Each number is 128 + 32 x the weight over its row's rms, rounded and kept within 0 to 255. Layers, rows and columns count from 0. Numbers have three digits each. The size before them is the row's rms in percent of the matrix's.

# v: layer 7 attention value, 128x64, rms 0.342, rows 124-127, columns 32-63
# o: layer 7 attention output (transposed), 128x64, rms 0.304, rows 124-127, columns 32-63
# up: layer 7 MLP up, 256x64, rms 0.3, rows 0-79, columns 32-63
# down: layer 7 MLP down (transposed), 256x64, rms 0.296, rows 0-79, columns 32-63
v124 108:142121129118161094102121150126109130140074145129117144121097102077124163104172129099075102177172
o124 099:135047119152112127150098154119084139103060157129145094148110097183115080103139060155162139130081
v125 108:122078093108139153157156139125088151146095127134156066120117141133146094135187135120123135051070
o125 083:121081148117182126080133110065117093090067136158096133128131119145136154190191098129114165099071
v126 123:131064142134067160155099113093107142123114093151176085152108081104123214172150156077101150140129
o126 137:068105140125151187120051146122123098116122127157071069149140119109108158129156162065087117096172
v127 115:118125108137145144156116206111186089095163114136063162089157147175136144119141099164073146090124
o127 086:135127089094115098113186120138165135142125172106083128102121138137080102204203140095065147150102
up0 092:121102114127144128080111128118103081152134125125135088079133079093100061120090065132121076170080
down0 104:085078080133158124114133093153119130180144133108110107062165124095124076128176146129128094119090
up1 101:131120145129150139130144150118113130177127104110134141144204119119135086110128110106106166095221
down1 106:136126094085124163102118112138139140126155095125143101091131155110114094103106126115083114114227
up2 108:144081177141150115110168148103077089162142165182136121109109092108163123139212115148121115152098
down2 097:122021148140115115132106144081099105102136162146093115147159150119101155129197096162050102140098
up3 100:152115118110144159164147151091100137080109090104122103160107138182128115113130122091101118173079
down3 093:144119150071121144133153083108162237159160066151145199128120084101123168155127118121128175165111
up4 131:118147155144057103130107097168150103153123111170086118123129087125169122111114097117166117103196
down4 119:129159163114138050087120123119091064132122109129109101122154087155164066109142103091124081131087
up5 095:137103141123117159135097144066101163148153121117076204110070189097101101136083108106159152107109
down5 099:176139114128066167110104132107161201124157156184131128109127188145145089143130113088129192164120
up6 087:100122112101168106135123141092115080113118172118087132104170116123092071123091083044100095108047
down6 098:100087152144092138136149101135120119156102130121111083094132152141079106118083203148110145160137
up7 089:097121157124102113109134140063087127106070132142140133142099097158189182094106198130129132115159
down7 086:169167161134096137098141154121114152096101102175193136129117111161157122095140167109183138152159
up8 099:093128186112113124177183117133087115095095176146124131147158100124117111120162126195126125138076
down8 097:128121082106143138181088108134124105121139146147109136109164083126079155123135140172134160129096
up9 106:145147131091093144135110143084125129087080141180161121104210176120160162164141098149055141096116
down9 117:148127092130102126134099147086135075074189169130182069145158145102083139113159100101072120057144
up10 116:153088129178095142142079134169153137198135130117100150149130079133144186149153073159186105105157
down10 111:124139143173113137123105137146147119201099102136110147147178140176162178139112128134176121141125
up11 086:083090171110177137140134083145172136139129106129152109179117082124133139082141089075142069131116
down11 090:096051106104170143150117125117152152131117120159110114137195127100200114104136131110067106183110
up12 092:113169101132160146112190117075186094128141130140101142147132071066124112139099138133109169095175
down12 090:100118141105149122172113148121089133136082149166110120148169071106108163123124177176082114142108
up13 101:168189129124128125098052188129103099168115134127146133109127097122142141152104130089158114128149
down13 096:140125128171140119119083098088170154123157122071098128122125148133154118134206105127119215127163
up14 109:085084178111096124124095123140096136139133152150168074141177080064171188122141111121148107133104
down14 123:133074169133075093150174122093122103134099155124093088155162084115142181120081114134136067178115
up15 108:112111125120151194088153117096121116130162120115100128126142129147152155097124086110089106099098
down15 106:072121111146145139142133079143119104118080117121183123143119150095111160077110168140101210093166
up16 103:106112184118141216114135116083096162105086083160085145178140072102179145132122118126167104127144
down16 097:136108165102133185164115125072132133129112062125097135205161112051129127108137122088192106127118
up17 082:160160092161175132126143165171173099088134153187060157053159114126096149134110125082172148143066
down17 093:129117152069102115120119177135159080140097091099152116144081132149181162128146097122145124058185
up18 098:130130150187081099081138136089136195120108161098094126067181173154084145166100138138130122136107
down18 103:100130139162104080107164162084146168076127159098118089113166147141090100108075148152120128096084
up19 083:107117072136122124129173130177129134116129108158178105075114081135087148148101126134151109180119
down19 085:101115139141119139100140124086153122103117126084062181171170150143150076092163129161124200105102
up20 115:139094085127064189149119061171150111132145122109102100144169137093173152149134150087104132174165
down20 118:105091103115130085076132142089130074093098141142080145107113132040126149131160149179150103182114
up21 095:204069127196100138149150126160168114136128084159156133099159098062127111165134056135206137144105
down21 099:103085078172104192140154108116141103127161147138141103148106135104146087181150124159172074130110
up22 106:109102144097149119158106087180070132117122122179108069158105068097115131122134170156121128157132
down22 111:104151172078153161074170182115080205110152167145184110168081155124072109128156143160143115143118
up23 086:177166124071119119116110121169159124111127079098135140128104077088129126103116059157148196202147
down23 090:102100100190154161138134123101136155119135130151121122108113162184084070171138156106168034087090
up24 111:183130178080128175079126053156100095135125170138115081131146110106145122160160193123123129147141
down24 112:155103150123158097134158094135166085118187094143124088123146176142126142183157209110119183135116
up25 095:149141177122134141089092106076070135131138112166092158145152073126148227128153167198110128174123
down25 102:140124169127104110185185126121072140092150105113157101101196169167167187122150128172102151134108
up26 107:119130141104109140131048131095082078153126155127126131130136113132142118147113143138084117107121
down26 112:128087153123145109129150172098107153111158122089193117151116152137142056116118155089123143069122
up27 103:083101171074131180110095106090127107117084163138142176136104058123167103101103074126088129125117
down27 098:140123165130186127103084096168178125065151118137167216132156064121194124120110100076131132104079
up28 105:064125176123100143145174154134131124084087112171115116078188190121136104147143131126137078199093
down28 099:083078204146121144160178139135166156070093141127124103114197156133126122184145156182098094205130
up29 114:120142112127051121071138123087122145134120125134157147089195104154082129138134166145170070154052
down29 108:115114155100154103152176141122114157108137126111103115157094133178145214141214092093078158199168
up30 102:145077118142128203105134101130106162137128125088172111145122159126121154156129103088173118201169
down30 092:132166102105141166114050109061165168125133141131051145114169139105139132103125167093113110150136
up31 094:154120096170106113137155162083139142147128154133059152093145143134177206137113117139095127099137
down31 099:146104108123169168127084149052120141123142130106096139115137143092106131148148109073068147145166
up32 094:167135119100110097109084130089110161106072117164100131080113138097124177153147159182083101151099
down32 082:171128106158092138146067105176096131104080099145159154103109109146139073120133114156152131098111
up33 112:008111153146144148108151155122146169080105136149113143059115145118192161100108153153166115188087
down33 109:031067144174152183064107145116119098125148165197087133063103153123162161116127114150169120198146
up34 104:164104183093156168098159114150159185102109100101115110161135167082148112168034148129168100148129
down34 107:182118105100140159100150090158094137152176112122110109153128133096130095162054145158148094157150
up35 092:135128138141166141069150089184169152191086205169105166061175064168133116121142158134121143069079
down35 097:177188108129173148122116100102123146128142159153116074090185083119119090102100130144062138115106
up36 120:130107124118177154135174177172064193168141136071120138143148170139143111138147097162153145084081
down36 114:101165183139164229149136097142146159143120157125072177078184102107138125155099124176161119151099
up37 110:155110123131112118110106164142146160120106102107130124083142143131205165103114189141085124109150
down37 108:134111106113123133116090168156124131146127108120110100108140159109175104101041184128077138105118
up38 099:172115157141111117076123117154113087123143063144114157084167132110036183116106195116102091116067
down38 096:162065154124151145153124063116111133096116094171089080095128098124136137150163149172106119086138
up39 084:114124147111115163150165145137115117110126131122151120128086134122166062117106130122163152147163
down39 103:155180143115083120179114078117065100076138129137128125121122183107144161079148140127167132114155
up40 108:183126101120134182113195088145153093140132172110165099168178064109130157128145097128114087161101
down40 107:097091147094127137158099128092167189161166081107140146164118176185164044145061155172113087103080
up41 088:153138133122141119175132144158051112114129071129095140165145115106122064097096101134155111150128
down41 082:089136134179138197147172185097121148146110097187130142150143161098101129097123138194135178203117
up42 115:108127190144135122113161075136136147157084139120095129143187155160091162113076161163134097114115
down42 114:131175173148150107089097071140126140132091092179109141166178152110094189120064149105119118127167
up43 100:200153148124104124088100175127169139084094200125142120130110176128047102138124113117150067120089
down43 097:176136116100098102115125156136247134092112175157145070115121121149083121159119150149120103122164
up44 121:156117194133102152112125132128103092128086170165150125144177171150068137133097098130068104159129
down44 112:147124192115096082141129137116119133113072135122146146154168207209100148164044132084121086140118
up45 115:055085172179185188144170146167123124114095121118082138146109101128198166135125146148110135148136
down45 107:105075160121151167144144145168163098142125135124089123076171124114180102106172131129122107161141
up46 096:099147090166144085117113124152100117183093149092089100092176088127096137143104101119117095120110
down46 099:160116175077110141107172208110102135105088115132148203154106120115157105125166142131146150156155
up47 101:109115104162142131109154211174154163113103107144129105082173163042137092137143082120134144141120
down47 099:103134058162112118128118181172098182108109099138102110143131116099142161143130091088161128179126
up48 105:119128117169109144100111124102147091134110133151117098109119157068173115127070162120106119110103
down48 102:124146145123145123109083145180147089126105107165162126134179149113158099144052141131147111096093
up49 094:181045121109122109125161116075142076114150171096101167134133113107152113142119160130092118174148
down49 102:102151128137144105124106186053090180108162093158131096125129183119119129126139162035122105128208
up50 098:145146141140172158087101194122109118162151131088115170151075127107103105131116073120179123152169
down50 101:149171154095119126125141131086115120120137098067059172093199105121116141187129149148097172153107
up51 094:177118137168130159087117127163106160166136175135137166097164163078162169106059158149130129131185
down51 098:168144136117109110094116076133118198160185141133109210079175067164134189122115130085138114197138
up52 124:066091086129107122104146153086078180118155101148091157054162155130169140103119134099074093133121
down52 115:135091062189118120121140136104104187059159145125161136083138182160139147160107136063165086133054
up53 116:122101132141131167089152150089126159161144178131128137103083141121093157166162093139128103155155
down53 112:162080091137111089106161121172167144184167133120146127107112145127127144135141160152095152098060
up54 086:091058153122114144080122119083119168086139108148112099094126154150161158111130106083120151088130
down54 085:158153111100141110101150145119050130103114154139099137148149201136134157110203168121126105117227
up55 096:113108048087121160083149098142032139178130118144150121069114093153136117118054110171142091151102
down55 091:109124148141125142131127064116147115129122197127057089127144111038138113143222191125063122158039
up56 085:137134142138135135099104143083115179072090089142156124171123106079139089134050151064137135149166
down56 084:118109103126095140109150138126180129085111143148126172131096108091114119109148130125157134122192
up57 107:135065174147166182154176160131082150082149107165082115212115131074188148114147122131097121149160
down57 099:148114158121174168154114158137084113079182096144116117171187126063185117084147120128145104156147
up58 085:102138154086126157159125191081050111155140169164111101127155187118191154109092069101125097111156
down58 093:108169178093141120149157148060124118145129155113101144166102206216183107168128073132157126137147
up59 109:144088157132156171130143132169104087118096107140115134122068104082155121179068117182180100140112
down59 113:126086171115131156109117119164109085142124153136201143142142101094124176156086139173167113148082
up60 104:114122136082141186090085095119122165159151141121153154115146165096130089087121072118129154139120
down60 095:119141157090135166124144096096127143067165149115132215174101170080110074112141096167157124173091
up61 106:116089120170109139178195148134138078130164145145140138042082151165112141166113145185128120117107
down61 099:112120152140115135103242114095130134077110146147094107135111154086114172193130109225132120160104
up62 089:132153137127156135166085079148157133116128180129102098080183070123175100076164153081100127097106
down62 091:145115071098085146092118095161164135176128081155133130148148099123149082146156155065085119147107
up63 091:153078138117088126204131094102147117105158135147180101123139098101103157089053146114107129095049
down63 093:090142146115153046081151207155095121085111098174145149114160116177118120141176167211136154125130
up64 107:159096162097056133070092101097144107108137149157110104099160093104118114095105139116079098161080
down64 113:176103183090176109110140131142149130076133124126112118191105110109204109142145115136108142138078
up65 122:091116120125145169129156093154103203126116110137082173151181136069170087155143064152215146075120
down65 117:067091138133133125170110142153090172162122139200113189163119171108112070086159080118165130119126
up66 095:156066105133065146135131109148148134129148136107127134091137135169120132115166110200141138122125
down66 105:124164121133131085107121146176134130159165104053208099113124126160133031095106144150128070081109
up67 084:129146171133099126117118122151112216094111199123067111142110180135156178100118139105075131171122
down67 086:140107120111159064163081158182162096106122133166117135096089165120166115104148158151127126071182
up68 106:100119145161117140148107134111187096048129130105073142152133066117151123126180130179132127132150
down68 100:072066118174140113106138074130162076114109131114053086105152067123093168158136085165076108138113
up69 099:104141171137137119133191116066098126113101080181100161123084155106118142094129160139132125149127
down69 102:074156155162166062148166125110127146128119040159129157127078139112140155098161179136119168095121
up70 097:138115137100107163182156196138105112086191133134124154094119106128142084107147095130150152170127
down70 090:091171161119119164188144152115153113116179127116191107201115104169134099218161110112107148133148
up71 094:139093214136102183132081128133159157123066151097174110065129133133089119132148152153113146179123
down71 092:149087209156134175123126140186148170114139137149156095109083138131067123125087121126112129125108
up72 098:156121061119127135138105133136114102111097156103124149130174084176189188132156137124154173175146
down72 097:141128132156078152113107101195062108176142110078178110159160100127196102122069142145123151103077
up73 099:156195124140117132108142077052119160111137143141098128131095133148157191113101097141087172167117
down73 100:061150124192154108094131104043114118064179160158142128135081130131156148114101149119163117144187
up74 111:161161146110098136151132145161127159110164121111117170132151141114132067095115155113152148134114
down74 116:095108096099152124177135154141138121075210140136059129159069177143132111147116142168172143083098
up75 109:100138141139169159123164152118079136108080200122096135164182131102160162155153137155086089158134
down75 108:107112114111133129160153141126097095118078183107124146179116119153128138158126160154076129161153
up76 084:100134092091136110108154194094106159130063141154095158044073218157073071101123096097086150150088
down76 071:148073088198177082151127173064116131127170145184128136138143150131168151182147155183093184128122
up77 099:090113072122154106106079104146095113149147144150132159058094083122156137145156087161119143132140
down77 102:085102169131125100141113179125137094062114073155128072154208120140099110066163101121156108055099
up78 107:122086097145106142058128101103109132105114108170131132110141141128114113121056066122080072106161
down78 108:160130156075114168082107164124118150107185145150140064106153145144096107089090072099101102095077
up79 116:146097153184101114112149097123116172154105147172135176107206068171110131141098134124139139189096
down79 110:130109167164123159111142169138163167173136060170167104142155124209113164121131113083117126146068